Each number is 128 + 24 x the weight over its row's rms, rounded and kept within 0 to 255. Layers, rows and columns count from 0. The size above them is the row's rms in percent of the matrix's.

# layer 3 MLP down (transposed), 192x64, rms 0.152, rows 119-153, columns 0-63
size [ 91 115  89 101  80  86  91 103 108 100 109  99  96 103  99 102 114  96 106  85 108 102  97  95  98 103 113  99  98  98  99  98  92  98  94]
[[136 164 137 118 123 131 185 138 133 123  97  84 148 109 128  99 124 135 133  83 161 139  97 143 125 140 128 132  65  82 120 137 173 130 142 145 142 114 152 116 140  97 161 139 129 136 151 140 118 150 167 128 119 169 130 151 152 142 108 162 122 170 126 164]
 [154 179 120 117  96 105 145 145 144 114 141 111 105 129 133 124 104 134 125  85 158 160 161 117 138 170 143 123 151 151 124 102  86 154 141 120  78 108 145 146 154 149 111 124 131 124  95 169 100 126 178  99 116 135 121 128 176 133 118 146 109  94 153 105]
 [120  86 115 132 107 150 142 160 167 105 161 158 130 105 109 172 152 115 151  96 105 132 111 148 129  91 102 125 103  98 120 120 158 136 106 115 136 181 135 104 144 133 117  71 132  81 158 120 144 109 134 139 141 176 106 115 108 102 146 145 144 150 121 114]
 [151 144 156 130 147 113 135 166 157 138 119 131 119 150 171  85 128 115 165 167 157 142 135 147 154 131 120 119 122 152 122  84  90 105 114 118 151 130 143  63 158 111 135 121 107 108  85 166 106 156 128 141 103 140 120 116 151 138  98 157 116  92 109 155]
 [153 122 125 133 147 152 110 140 117 131 105 122 127 127 146 108 145 151 117 141 121  94 153 106 105 108 104 135  91 155 150 146 122 164 180 129 104 117 138 152 140 132  93 145 153 168 164 141 119 138 135 109 150  82 163 110 175 135 130 137 110  51  92 131]
 [101 146 150 103 132 154 144  99 146 108 128 144 111 141  74 153 116  87 114 120 105 127 105 103 118 146 147 125 128 102 101  89 123 123  78 143  99 144 111 100 117 106 198 125 144  93 105  97 131 133 122  99 123 164 112 126 139  91 100 146  97 158 135 127]
 [123 134 134 150 101 130 133  93 107 104 173 157 139 105 109 130 132  96 140 157 154  97 129 159 147 148 104 115 142  92  79 146 167 107 119 109 183 134 169 136 121 128 173 104 136 150 140  97 139 122 135 126  72 137 157 141 128 119 139 126 178 109 122 133]
 [109 116 117 156 182 109 116 121 110  87 175 131 156 133 145 139  97 151 157 157 105 113 188 128 104 132  77 115 125 145 149 122 121  84 130 118 118 160 129 108 131 121 116 122  94 113 117 145 151  93 133 158 107 153 149  91 149 110 115 141  86 136 127 104]
 [127 160 144 140 145 118 151 123 123 117 122 143 127 117 101 119 136 127 182 156 131 133 136 133 119 115 121 144 118 163 111 117 149 105 174 138 149 134 169 141 121 127 104  95  77 106 176 107 113 190 141 111 156 164 128 151 123  85 176  82 127 113 111 125]
 [130 158 107 128 132 133 115 113 101 139 112 136 146 145  87 106 149 147 139  92 116 157 151 159 189 145 159  91  96 141 151 152 123 140 107 132 126  88 150 111 111  97 146  85 144 122 118 160 133 154  88 106 148 164 160 136 111 125 104 114 125 101 161  91]
 [137 119 119 157  79 154 155 122 126 138 123 116 172 130 146 127 149 104 153  87 170 106 135 105 141 142 119 158 135 113 116 124 123 123 115 157 149 114 112  66  99 132 152  94 156 108 151 147 117 143 127 113 140  79 102 162  79 161 108 122 147 157 142  99]
 [129 144 135 126 133 118 119 152 140 142 121 142 110 110 185 151 126 129  75 120 103  98 155 147 130 218 170  95 144 138 142 104 104  99 138 167 163 144 135 167 115 130  76 136  93 147 118 124 116 106 125 138 146 140 124 109 128 145 117 138 132 142 143 125]
 [192 180 109 133 165 132 109 142 106 129  95 123 155 172 140 135 130 107 148 152 101  90 168 162 110 134 126 121 115 171 151  99  94 107 153 110 110 120 145 162 110 143 121 136 130 119  97 124  83 115 133 108 109 109 140 137 138 133 130 141 112 137 125 182]
 [ 67 155 149 137 123 108 110  97 113 194 148 133 139 140 122 123 173 125  99 140  96 156 185 114 104 111 117 127 129 115 119 111 115 136 115 127 123 144 111 175 111 133 153 114 116 112 106 118 141 114 117  98 154 124 161  86 117  83 147 158 134  96 142 122]
 [150 123 155 138  92 115 152 129  77 120 114 161 147 131 177 131 104 164 151 107 153 121 138 152 114 152 103 122 142 141 113 105 113  71 124  84 138 134 149 112  90 119 127 132 131 120 124 128 141 147 100 107 158 111 140 144 196 123 150 140 110 184 133 135]
 [137 145 127 111 119 137 132 120 110 142 114 118 122 105 160 101 152 112 159  71 111 126  72 156 162 142 123 123 144 176 169 118 141 130 157 125 156  87 153 126 164 116 100 110 142 102 144 146 102 139 106 148 136 170 147 125 136 145 180 153  85 135 133 120]
 [100 127 136 131 110 112  88 148 168 161 101 132 119 137 120  84 169 108 136 138 181 156 155 135 104  89 142 183  92 122 114 107 122 121 114 143 105 124 108 141 142 123 129 161 139 125 111 152  89 146 137 123  91  82 131 129  96 121 152 131 153 160 164 118]
 [112 110 174 118 125 163 107 145 165 105 119 150 184 123 122 156 103  86 136  97  94 132  94 110 118 105 163 108 125 112 139 139 172 135 123 165 139 103 158 124 162 127 120 133 146  90 154 121 113 145 134 110  95 122 106 112  97 180 143 135 118 148 139 155]
 [ 85 129 141 151 119 130 167  66 125 125 124 126 163 155 130  82 153 113 155 126 118 165 126 100 125 120 116 103 131 123 117 118 159 123 142 109 143 137 156  92 122 114  90 172 148 142 133 170 112  65 134 127 160 131 110 125 163 124 101 117 165 141 104 131]
 [145 141 116 165 152 135 158 133  88 134 109 133 107 111 127 142 181 146 138 155 168 133 149 127 120 134 146 132 130 137 195 123 103 160 167 135 122 131 176 155 112 129  74 143 109 150 104 151 114  86 123 133 124 135 138 146 129 165 128 107  80 115 124  97]
 [109 176 125 146  97  59 126 128 157 117 120  81 128  94 148 116 131  83  94 137 114 127 137 149 123 137 168 118 129 155 141 126 127 104 128 160 188 108 157 160 132 136 114 122  83 169 126 116 134 103 143 127 131 114 145 146 130 112 114 148 114 166 101 127]
 [148 127 116 137  98 123 116 184 155 110 102 121 142 159 127 118 122 127  83 112 113 131 114 168 193 102 110 140 134 119 104 137 147 162 155 150 162 137 156 170 136 105 164 109 144 103 117 109 120 156 128 130 146  98 116 171 137 157 107 120 167 143 163 128]
 [162 143  90 121 134 135  97 132  80 127 132 135 121 130 147 158 161 152 112 152 114 131 158 169 107 131 144 119  97 156 122 149 113 135 150 132 128 174  97 134 119 128  78 127 140 133 137 157 124 136  84 145 177  94 163  90 112  85 130 124  86 120  99 126]
 [163 162 141 113 111 102 106 115  92 144 154 156 114 160 103 116 127 160 148 139 143 111 114 104 128 146 178 183 120 150 130 148 104 146 153 145  92 123 159 141 110 114 147 149 148 147 166  56 109 135 125 142 123 119 133 107 122 164 129 143  98  98 112 119]
 [119 151 153 144 104 134 105 156  92 122 112 130  90 165 153 122 128 146 135 147 152 108 145 141 148 119 116 162 127 194 118 127 134 108 175  91 114 139  76 150 129 131 113  88 112 154 111 132 152 145  91 170 137 110 163  93 144 125 116 149  96 126 114 112]
 [ 82 136 145 125 144 102 115 139 145 138 124 123 118 143 154 114 110 128  92 151 140 137 144 130 163 169  90 119 201 171 131 153 119 118 120 125 140 173 108 151 124 163  89 119 144 124 167 150 119 116 138 103 124  88  83  79 111 127 126 137 147 149 141 130]
 [167 150 111 125 129  83 148 121 136 114 121 140 142 145 146  79 135 141 136 134 127 136 161  79  94 121 173  99 113 165 136 164 103 171  92 172 120 106 130 134  96 114 119 135 135 160 156 148 101 112  91 146 129 150 114 174 147 118 127 105 114 119 152 111]
 [106 119 158 152 124 169 135  97 117 134 100 144 135 112 119 132 144 132 137 124 120 117 137 106 147 121 172 109 144 144  79 155 128 163 151  81 139 113 165 109 120 161 168 174 138 104 135 125 157 141 124 127 125 107  74 173 132 104 114  96 168 164 141 142]
 [109 124 147 146 127  97 135 112 190 125 129 123 140 129 126 163 147 101 100 157  76 127 164 118 115 121 152 107 126 167 129 135 128 139 103 157 131 133  92 131 129 147 118 118 140 119 118  85 120 156 116  98 165 130 140 105 112  89 172  70  83 156 121 121]
 [ 90 145 154  89 155 126 136 111 158 119 138 160 137 167 103 134  78 133 152 120 127 114 130  73 140 150 164 131 155 121 120 139 125 155  74 154 126 137 109 149 121 169 130 118 135 138 146 119 171 146 148 124 152 160 108 114 119 178  89 126 135 122  94 140]
 [122 106 101 193 134 107 158 113 139  97 139 123 135 134 157 188 140 158 130 104 148 143  94 151 138 119  90  92  99  78  91 132 140 136 137 132 117 116 142 143 103 120 110 129 115 100  90 123 132 153 113 110 151 167 143 139 153 107 119  82 119 142 123 157]
 [ 98 139 122 136  67 134  98 135 151 111 139 134 141 130 116 140 123  93  95 136  90 136 130 136 134 104  87 122 171 105 122 103 138 114 109 133 123 146  96 114 144 136 201 120 121 135 118 122 119 107 140  99 105 118  93 112 122  93 147 174 182 157 136 100]
 [139  86 170 133 131 156 137 144 161 147 129 118 149  68 155 136 124  95 100 141 145 112 114 160 128  95  91 128 129  95  98 149 146 119 150 130 175 146 110 119 113 119 145 155 140 157  95 177 151 143 152 130  89 113 133 133 134 123 154 111 174 100 123 119]
 [132 160 172  92  79 121 164 118 140 124 121 148 111 128 108 140 125 136  92 129 135 100 138 132 113 108 137 128  94 141 142 135 151 149 133 139 112  79 101 169 209 142 111 105 117 116 114  98 113 110 108 123 134 120 138 144  80  99 132 175 132 109 143 115]
 [ 78 119 128 121 165 153 128 125  86 125 110 130 158 147 152 122 156 119 156 106 149 163 105 148 120 154 157 106 107 138 121 144 169 151 159  99 128 117  98 144  99 139 120 118 130 101 107 141 155 192 126 150 139 171 134 152 104 134 170 135  98  90 120 127]]
# layer 3 MLP gate, 192x64, rms 0.232, rows 120-154, columns 0-63
size [ 96  88 111  92  91  79  85  99 103 101  90  93  91 109 110 112  76 105  74 106  90  78 102  87 107 114 101  92  92 106  94  98  98 105 116]
[[116 138 130 141 127 156 108 197 139 138 104  85 139  98 121  95  95 148 145 108 109 140 165 167 133 126 121  96 120 146 124 133 104 125 146 143 104  93 165 124 128 146 109 152  81 121 126 137  93 126 169  80 157 126 101 131 119 104 102 100 154 108 132 102]
 [ 80 107 150 127 136 152 133 189 104  92  91 151 131  99 134 125 127 136  86 171 118 129  92  96 125 136  72 129 142 158 120 127 144 134 143 165 126 111 134 147 120 104 145 135  85 151 127  98 125 147 168 117  95 131  99  92 148 155 116 131 121 121 116 150]
 [141 120 125 130 101 114 148 140  98 144 121 143 112 144 147  87 105 143 145  98 141 116  98 161 128 151 118 118 130 159 127 108 109  90  82 120 146 132 114  83 121 104 106 121  57 113 131 120 138 107 101 153 146 152 136 106 115 137 160  91  72  97  83 132]
 [140 148 125 107  80 122  96 113 137 171 117 121 134 140 136 129 133 126 125 115 143 134 133 127 146 165 152 148 156  79 116 152 129 193 135 134 134 133 122 106 116 102  86 131 108  91 122 129  84 109 109 161  73 153  97 154  94 127 138 145 162 152 164 134]
 [130 156  94 134 119 141 142 153 150 119 166 141 154 143 105 103 142 100  88 119 139 111 108  96 130 172 151 166 137 151 122 149 148  71 101 158 162 136 143  93 136 159 142  99 142 117 152 100 117 133 133  87 127 172 123 173 161 131  99 118 134 136 116 107]
 [132 129 153 164  98 145 167  89 115 112 147  96  99 151 133 126 131 107 140 138 146 120  90 129 166  84 132 158 129 124 150 156 125 180 141 133 178 131 168 115 125 163 132 132 100 132 143 120 131 146 152 145 108 149  97 121  77 100  94 164 119 104 138 144]
 [198 127 168 127  61 121 147 169 121 138 123 140 131 117 135  97 130 111 111 112 145 157 110  91 122 124 188 118 124 118 129  83 132 157 133 134 108 130 134 138 123 125 105 171 105 120  97 125 156 154 121 107 122 164 123 150 115 110 132 139 158 174 125 129]
 [149 128 130 142 141 151 139 162  94 109 120  93 157  93 186 143 135 107 108 149 146 151 176 139 114 154 148 123  96 100 110 141 114 121  71 134 145  93  96 101 124 105 114 166 146 159 143 143 125 147 129 150 113 125 131 143 131 106 116  98 145 134 190 133]
 [121 151 148 114 160 133 114 117 105  96 162 139 144 164 120 140 128  96 167 149 100 188 156 125 160 119 129 118  79 148  92 119 151 110 131  95  94  78 127 118 127  79 152 104 125 137 155 158 125 150 122 126 111  88 106 107 111 126 133 103 126 121 126  99]
 [167 117 141 137  92 142  86 151 123 153 117 109 177 111 124 132 137 141 155 112 100 132 142 102 100 132 147 156 130  99 141 136 140 167 111 122 158 141 170 123 137 156 193 129 130 135 116 140  90 100 164 143 143 142  76 149 125 116 156 135 149 130  95  92]
 [144  91 154 115 132 102 127 143 118 136 107  99 110 119 123 127 160  94  94 112 125  96 130 118 120 117 112 118  77 130 113 124 158 142 132 164 112 115 122 108 123 151 139 144 158 130 146 193  85 103 138 155 135 148 106  63 161 139 124 159 152 173 150 121]
 [153 160 113 123 128  84 110 111 140  92  94 119 158 131 127 152 115 122 140 156 106  86 130 146 113 161 156 148 118 133 148 122  80 149 161 144 150 162 140 124  97 146 204  85 138 146  83 118 108 136 144 154 107 130 108 126 111 127 151 112 120 112 147 118]
 [124 103 157 107 123 118  90 151 163 114 141 125 132 123 118  69  83 150 130 123 158 144  72 147 158 121 159 158 128  98  56 104 133 157 101 154 100 126 134 139 146 139 125 126 147 160 129 126 122 109 157 114 128  96 107 103 114 135 114 153 153 140 122 149]
 [146 108 125 126 126 123  96  95 134 160  79 117 112 110  93 126 120 130 117 158  91 129  83 128 146 103 186 104 106 114 116 137  75 121 106 137 120 122 133 105 157 136 135 140 124 120 102 124  86 106 126 123  62 112 115  77 127 103  99 111 137 100 118 127]
 [121 163 158 103  96  98 145 138 103  74 132 154 129 108 117 143  99 145 133 129 150 164 103 140 128  98 140 122 116 111 142 116 142 164 175 134 120 137 176 184 126 139 138  95 182 128 146 127 135 136 127 118 142 143 113  88 117 136 124 168  86  94 122 111]
 [113  87 160 147  93  95 129  97 123 117 120 107 152 165 131 150 132 119 158 107 131 142 100 109  96 146 150 165 127 104 110 125 101 158 152 155 119 126 167 147 131 112  89 118 130  91  87 120 128 128 137 143 134  86 127 110 126 115 150 206  99 138 117 140]
 [140 119 114 154 165 145 150 160 137 131 107 137 164 130  69 125  91  99 120 127 143 108  85  90 125 113 105 125  94 136 127 177 140 128 112 157 127 123 135 114 132 152 198 114 151 135 158  84 145 118 148 106 100 124 103 127 117 110 109 160 134 125 162 115]
 [164 149 164 124 113 112 126 138 123  78 138 144 171 106 131 144 110 102  73 113 136 147 110 146 121 120 130 134  95 103 143 117 143 180 144 155 122 118 114 108 143 138 125 164 129  98 173 129 118 144 137 152 127 117 102  95  96 140 144 106 196 161 131 152]
 [ 98  97 141  78  92 144 148 127 168 118 135 121 171 110 137 174 121 168 145  89 107 122 108 107 139 116  96 110 148 157  84 122 169 141 114 151 172 129 122 123 118 105 141 138 133 106 118  87 131 150 149 137 181 127 129 154 120 125 109 141 137 156 140 151]
 [151 168 111 115 129 135  74 140  78 107 102 127 102 168 133 113 157 140 117 120 119 114 137 146 115 146 107 115 141 161 146 132  73 122 144  99 120 122 123 122 152 138  96 175 162 125 160 145 157 154 193 138 125 150 129 134 147 110 167 101 137 122 115 141]
 [120  81 116  89  83 111 174 151 141 116 122 145 178 188  96 150 110 123  92 115 121  80 132 111 156 155 137 130 106 106  96 139 129 120 137 134 152 103 136 120 120 166 153 100 135 106 123 117 124 109 122 130 121 137 104 165 125 132 133 122 138 117 164 177]
 [140 149 159 134 121 131 166 134 145 147  93 100 112 138  79 153  94 107 135 112 128 158 101 133 158 144 189 125 122 144 122 106 124 121  80 154 111 143 129 116 114  78 178 154 155 124 105  72 126 108 144 144  96 145 112 159 120 115 124 129 130 133 114 149]
 [139 141  95 149  82 113 106 144 137 152 135 137 156 105 133 126 125 131 105 138 132 156 143 154 118  92 108 126 117  99 130 133 139 103 123 153 155 150 128 124 183 130  73 122 142 142 191 148  98  99 125 120  93 151 106 147 125 100 138 142 167 119 171 177]
 [114 168 142  90 100 156 130 146 129 126 161 172 124 114  92 126  71 114 139 124  97 163 102 127 115 152 125 107 118 149 120 121  95  82 101 142 129 166 141 105  99 125 116 134 150 101 157 114 108 136 143 126 144 115 131 142 151  90 149 135 158 194 138 131]
 [139 100 157 137 112  89 142 129 183 104  83 121 148 123 141 119 114 145 147 135 107 110 123 169  84 119 140  95  89 129 133  93  87 142 123 135 163 119 141 110 144 146 148 132 128 147 116 125 177 114 125 159 113 147 151 158 125 103  97 176 127 126 117 178]
 [138 123 105 128 187 144 138 146 117 118 133 125 140 104 149 154 150 146 110 116 134 103 130 133 104 108 136  83 143 136 101  94 122 137 122  89 176 115 148 107 122 138 110 110 110 128 182 167 113 110 145 150  99 177 113 144  84 140 151 120 171 141 171 152]
 [157 101 135 167 109 148 127 174 108 158 144 101  97 150 135 158 108 157 115  91 151 123 109 135 115  98 121 108 139 130 126 151 125  82 109 152  91  60 107 164 131 125 119 134 130 106 118 138 151 119 176 137 122 129 158 107 149 141 121 103 122 101 130 175]
 [142  81 122 155 143 110  99  99  92 121  93 128 114  80 129 119 123 166 149 123 139 112 144 147 149 198 131 107 130 105 124 145  99 112 163 109 108 156 140 120 102 180 135 141 117 120 139 125 116 140 152 108 148 126 188  90 102 140 103 115 137 139 117 140]
 [108 148 103 140 116 136 125 117 166 151 111 140 104 114  99 138  98 141 158  95 129 131 100  95 134  97 131 103  89 167 143 159  96 111  96 144 111  77  90 157 117 113 126 156 124 128 141 123 146 169 119  97 114 167  89 143 109 106 125 164 122 102 166 112]
 [ 97  98 103 107 129 130 134 123 132 131  75 144 103  95 122 118 104 110 113 118 150 145 153 140 120 143 154 105 118 119 129 159 110  87 107 134 147 114 109 114  88 118 101 165  90 141 157 175 115 130 162  96 123 136  69  84 150 119 135 118 160 121 119 170]
 [178 135 143 146  95 130 116  88 171  86 126 123 123 100 102 130  97 112  80 170 122 114 141 118 155 108 108 101 157 108 111 113 139 123 131 145 162 133 120 163 144 138  83 148 126  95 105 108 174 153 149 141 105 142 150 119 108 164 123 119 127 138  95 156]
 [104 146  78 145 154 144 127 112 117 122 141 118 137 111 119 122 165 111 193 179 100 143 138 163 125 115 139 151 135 134  82 117 144 139 119 149 127 150 131 148  82  88 121 118 131  98 182  72 134 132 111 109 142 122 135 127 143 112 159 105 146 128 161 114]
 [135 131 130 150 152 113 144 176 116 117  67 143 116 171 154 138  95 130 101 102 113 121 122  89 152 148  94 101 148 129 114 121 143 112 102 112 107 121 130  97 122 170 105 125 146 176 138  84 130 115 150 110 125 148 164 135 115 165 112 141  91 140  87 146]
 [155 122 128  84 154 123 121 132 122 140 106  89  73  95 140 120 173 127 122 109 106 123  73 115 147 143 141 121 107 116 134 128 132 107  98  96 107  68 130 132 134 109  76 160 145 159 172 125 107 105 127 114 111 136 122 107 123  96 132 134 141 173 135 111]
 [106 112 126 138 128 135 101 140 139 130 138 131 158  92 113 121 137 151 169 156 116 123 165 142 109 118 129 104 156 127 168 159  71 124 127 145 170 115 174 169 154 120  74 134 121 129 129 133  75 149 158 159 108 122 170 129 110 148 135 102 122  91 125 133]]
# layer 3 MLP up, 192x64, rms 0.211, rows 120-154, columns 0-63
size [103  88 101  90  94  89  99 113  97 105  96 102  93  99 105 110  84 109  93 114  91  93 122  85  94 115  95  98  92 110 111  91  94 100 103]
[[ 96 108 109  73  90 114 116 117 133 183 103 132 136 124 165 132 112 141 128 120 112  98 114 142 130 113 160 128 122 162 117 166  75 120 114 111  91 111  89 126 116 114 120 126  96 146 128 159 123  86 139 125 152 107 103 147  89 110  82 101 112 112 107 140]
 [125 129 120 131 160 162  84 122 171 138 106 103 138 161 123 113  97 115 128  95 131 136 118 120 131 139 114 101 137 114  89  97 104 160  98 103 133  97 100 137 151 102 116 128 144 161 140 162 113  94  92  89 141  80 147 116 116 131 167 101 137  93 120 173]
 [106 166 111 143 165 132 111 110 133 143 126 173 101 138 129  98 129 153 174 153 120  67 136 139 141 116  77 141 173 168 146 119 128 109 148  91 136 141 165 140 163 132 163 114 154 119 136 101 105 174 129 149 124 116  91 158 124 140 121 136 131 115 124 129]
 [114 152 157 107 120 139 145 129 168 149 160  92 155 126 102 140 120 124  95 144 108 156 108 115 143 165 107 160 168 117 120 136 151 146  92 174 141 149 149  79 119 153 139 108 134  85 128 133 112 178 102 127 119 165 120  94 116 127 171 132 146 151 122 146]
 [115 136 105 128 135 101 126 155 100 138 112  94 150  71 164 159 119 157 175 145 139 140 125 137 171 125  89  99 117 168 124 143 145 154 124  93 111 113 100 148 158 132 117 150 124 144 128 123 117 156 118 177 139 123 135 108 125 123 115  77 152  92 100  91]
 [131 155 137 122 146 117 132 135 143 160  81 153 113 115 114 150  83 136 117  94 132  94 167 145 120 145 122 126 121  91 149  84 104 138 120 131 112 107 124  86 130 142  81 187 110  77 149 179 143 144 118 122 139 117 130  93 150 108 135 130 135 142 124 165]
 [141 141 142 170  99 181 117 105 118 127 178 119 151 130 107 119 107 130 122 112  62 136 153 125 176 143 127 122 153 163 143 108 152 124 157 179 127 120  93 121 129 152 130 159 115 129  89 126 157 151 139 123 132 136 121 145 142 135  88 102 113  98  99 102]
 [127  88 167 108 154 167 131 133 111 134 148  84 107 149 116 124  88 101 138 105 138 153 135 124 130 175 146 131 162 114 118 138 134  91  92  85 127  94 112 111 157 111 125 145 124 175 153 141 159 163 131 158 134  84 108 110 159 101 135 123 152 129 137  98]
 [133 160 121 125 110 116  78 167 100 139 123 128 124 101 131  91 144 171 113  94 138  70 139 146 148 136 144 133 119 166 179 132 140 139 151 122  97 106 151 132  84 132 127 134 132 156 132 114 139 153  96 113 124 124 170 121 183 123 118 174 113 145 139 143]
 [143 133 128 154 173 131 127 153 155 142 131 106 108 102  99 104 100 129 115 112 128 102 111 118 160 107 163 156 153  96 124 165 104  82 100 165 164 137 145 114 159 103 124 121 145  78 162  98 119 155  91 108 160  99 113 129 131 145 133 155 139  91 119 128]
 [116 105 100 160 142 110 159 152 107 127 129  84 133 174 120  74 108 116 141 147 133  95 184 127 111  93 110 112 120 172 151 101 152 105 135 159 122 113 122 115 156 116 145  96 124 118 157 171 127 112 163 139 107 124 103 108 106 108 122 139 102 147 100 106]
 [ 63 116 136 137 171 124 125 122  99 116  97 108 117 136 134 125 125 140 119 119 114 139 152 127 153 101  91 113 111 150 158 167 140 153 156 116 142  92 156 139 149 160  91 125 114 129  84 135 132 104 107 134 126 172  72 117 138 159 144 126 147  87 169 130]
 [135 107  87 122 143 177  95 119 158  85 147  95 128 160  94 128 113 122 113 111 149 122 141 126 153 132 133 133 128 116 126  88 122 102 108 122 120 104 142  84 163 122 122 117 141 102 115 142 147 164 182 120 105  98 145 130 170 118 127 138  68 143  89 110]
 [127 120 130 146  94 160 147 112 115  95  89  98 105 106 130 169 121 143  75 105 149 121  89 140 140  84 135 106 161 141 127 153 135 134 138 123 142 121 126  98 131 153  98 110 179 127 106 115 106  88 143  97 136 189 127 141 137 160 123 116 132  86 135 140]
 [129 107 117 112 113 144 135 138 119 145 126 124 147 158 129 136 137 111 127 137 125 158 149 126 144 102 139 151 103 131 188 133 121 167 141 163 134 103 147 137 147  78 110 106 145 180 127 131  86 134 147 151 135  94  77 158  78  93  88 153 125  90 128 109]
 [159 130 151 141 119  93 146 118 132 167 142  99  95  80 167 127 125 125 137 135 150 147  91 155 120  95 175 112 133 179 112 122 119 120 101  87 102 143  95 148 124 120 138 159 121 141 148 169 135 130 149 110 120 151 150 133 118 115 110 100 106 135 184  96]
 [185 116 107 120 138 116 160 139 156 124 128 112 154 105  99 122 127 141 149 129  88 108  94  70 138 132 118 186 165 125  88  71 155 145 147 110 118 120 129  85 120 102 155 135 124  86 128 135 127 146 119 135 137 110 132  95 124 154 118 124 164 127 128 146]
 [ 92 125  98 112 137 162 128 139  90 135 147 104 114 141 130 102 115 162 137 107  98 129  95 151 118 124  82 170 135 123 119 126 152 150 150 149 136 155 174 128 144 126 158 118 137 159 102  81 105 123 137 140 111 162 118 178 139 107 127 104  84 133  90  87]
 [118 137 109  45 100 117 155 120 129 179 156 128 147 143 144 123 109 170 111 123 102 101 106 121 142 138 136 142 132 136  96 132 121  91 164 124 120 128  86 130 142 137 153  88  97 107 124 120 142 181 114 137 167 110 144 118 112 124 114 160 133 107 128 164]
 [116  91 137 138 147 144 158 121  91  86 129 140  82  97  88 126 137 156  75 114 145 142 112 154 180 109 119 150 120 142 152 150 105  99 145 144 152 150 159 115 125 125  78 161 127 117 110 125 123 133 119 126 124 112 124  98 136  99 131 170  88  96 110 146]
 [139 151 133 161 127 140 171 120  99 114 142 153 145 123 124 100 146 121 148 146 114 112  72 119 143 153 151 123 166 109 147 149 106 108 103 117 127 130 186 139 103 102 125 127 168 120 112  96 104 120 135 118  79 101 101 134  70 145 118  98 140 129  85 104]
 [104 186 117 144 125 113 153 111  87 175  98 121  97 103  97 138 119 111 115 129 161 150 121 105 104 169 131 125 114 157 136  96 100 142 157 125 144 149 130 165 136  98 137 128 156 109  95 117 127 125 129  91 167  94 145 133 165 137 136 158 132  82 143 148]
 [122 105 133 136 175 177 152 145 117 110 172 138 138 141 108 106 135 114 121 133  81 106 140 102 185 139 142 141  94 135 136 115 129  84 124 114  90 126 113 133 105 118 162 124 120 116 121 159 123 170 146 171 102 102 160 121 150 164 142 127 110 122  80 114]
 [128 149 129 123 176 145 138 146 171 128 129 174 121  84 121 158 115  95 111 177 160 138 150 117 129 159 113 132 125 108 148 160 142 139 122 120  85 101 125 157 142  75  81 155 124 156 112 121 140 127 140 131 139 143 164 160 118 154 136 102 103  91 106 134]
 [112  97 141 136 120 147 140 127 147 109 142 117 116 145 191 104  72 121  99 192 143 142 143 106 124  90 116 112 118  96 104 161 117 150  99 142 126 130 111 135 151 109 152 162 155  90 156 116 133 161 140  95 156 140 134 151 145 159 133 106 129  99 121 101]
 [ 94  96 123 106 129 143 116 147 138 149 105 161 146 135 101  94 143 171 150 123 106 122 144 150  82 137 104 144 110 101 154  83 113 174 106 127 128  82 116 136 122 108 142 125 165 136 155 146 110 169 116 166 123  98  98  85 136 141 119 139 173 120 110 133]
 [179 115 109 123 132 100 126 153 113 105 115 116 157 123 138 128 134 123 113 114 136 182 131 125  90 123 148 158 130 124 130 144 140 134  95 161 138 152 144 116 108 112 160 118  80 158 119 187 168  98 139 134 133 140 144 154  70 103 122  78  97 141 114 116]
 [176 161 125 152 137 103  98  95 109 142 117 117 172  90 143 113 148 129 103 131 179  96 145 147 177 136 163 144 103 145 137 127 146 127 110 111 132 160 119 150 114 143 141  94 119 117 139 129 113  92 136 106  91 138 173 136 153 115 159  79 120 134 158 123]
 [123 125 153 120 116 147 147 145 110 104 143 108 110 136 140 115 111 122 178 106 136 133 140 147 150  89 106 104  92 149 119 123 125 175 120 133 181 126 112 119 160  85 136 107  64 134 171 131 121 135  80 122 100 119 108 127 145  96  90  83 125 123 103 122]
 [140  95 117 171 113  81 155 112 143 126 117 151 126 124 149 146 109 108 122 134 157 148 120 131 171 148 148  88 118 171  68 113  76 107 134 116 137 110 130 171 102 134 125 117 115 140 121 150 102 126 117  92  99 150 119 143 141 147 132 118 139 165 125 184]
 [113 101 108 125 153 109 111 170  93 115  66  85  86 100 123 110 170 120 119  98 124 127 106 139 126 137 124 128 104  97 105 178 111 132 144 132 140 107 165 138 114 120 121  87 130 120  93 135 114 147 149 114 158 144 140  93 146  89 126 150 125 140 175 117]
 [112 153 140 109 130 152 135  85 179 127 134 119 140 134 121 117 111 152 128 162 137 116 143 145 160  93 148 111 115 142 116 127 137 138 117 139 158 139 117 162 129 109 190 101 182 141 158 105  58 111  81 144 161 149 112 125 139 108 163 125 132 139 135 141]
 [114 140 163 103 150 110  90 106 144 137 157 107 121 157 168 109 127 134 133 172 115 161 154 129 125 144 120 142 184  90 137 106 126 137 102 164 121 166 109 138  68 118 148 146  84 144 134 101 123 118 154 150 143 159 114 102 129 123 115  88 123 151 103 110]
 [153 115 147 168 167 130 120 133 148  76 134 125 111 153 110 128 139 134 122 136 143 150 101 128 114 108 108 124 172 155 108 129 137  80 139 180 162 173 115 163 105  86  98 156 105 125 122 164 124 136  80 108 159 118 106 164 134 119 121 124 103 120 124 116]
 [120 115 143 132 115 132 111 151 147 119 140 136 153 129 127 158  87 138 105 138 113 146 102 132 138 119 124 145 125  75 137 116 142 139 161 164  95 122 138 144 123 144 127 158 169 196 194 161  93 134 134 105 151 133 135 140 141 132  80 133 174 121 144 167]]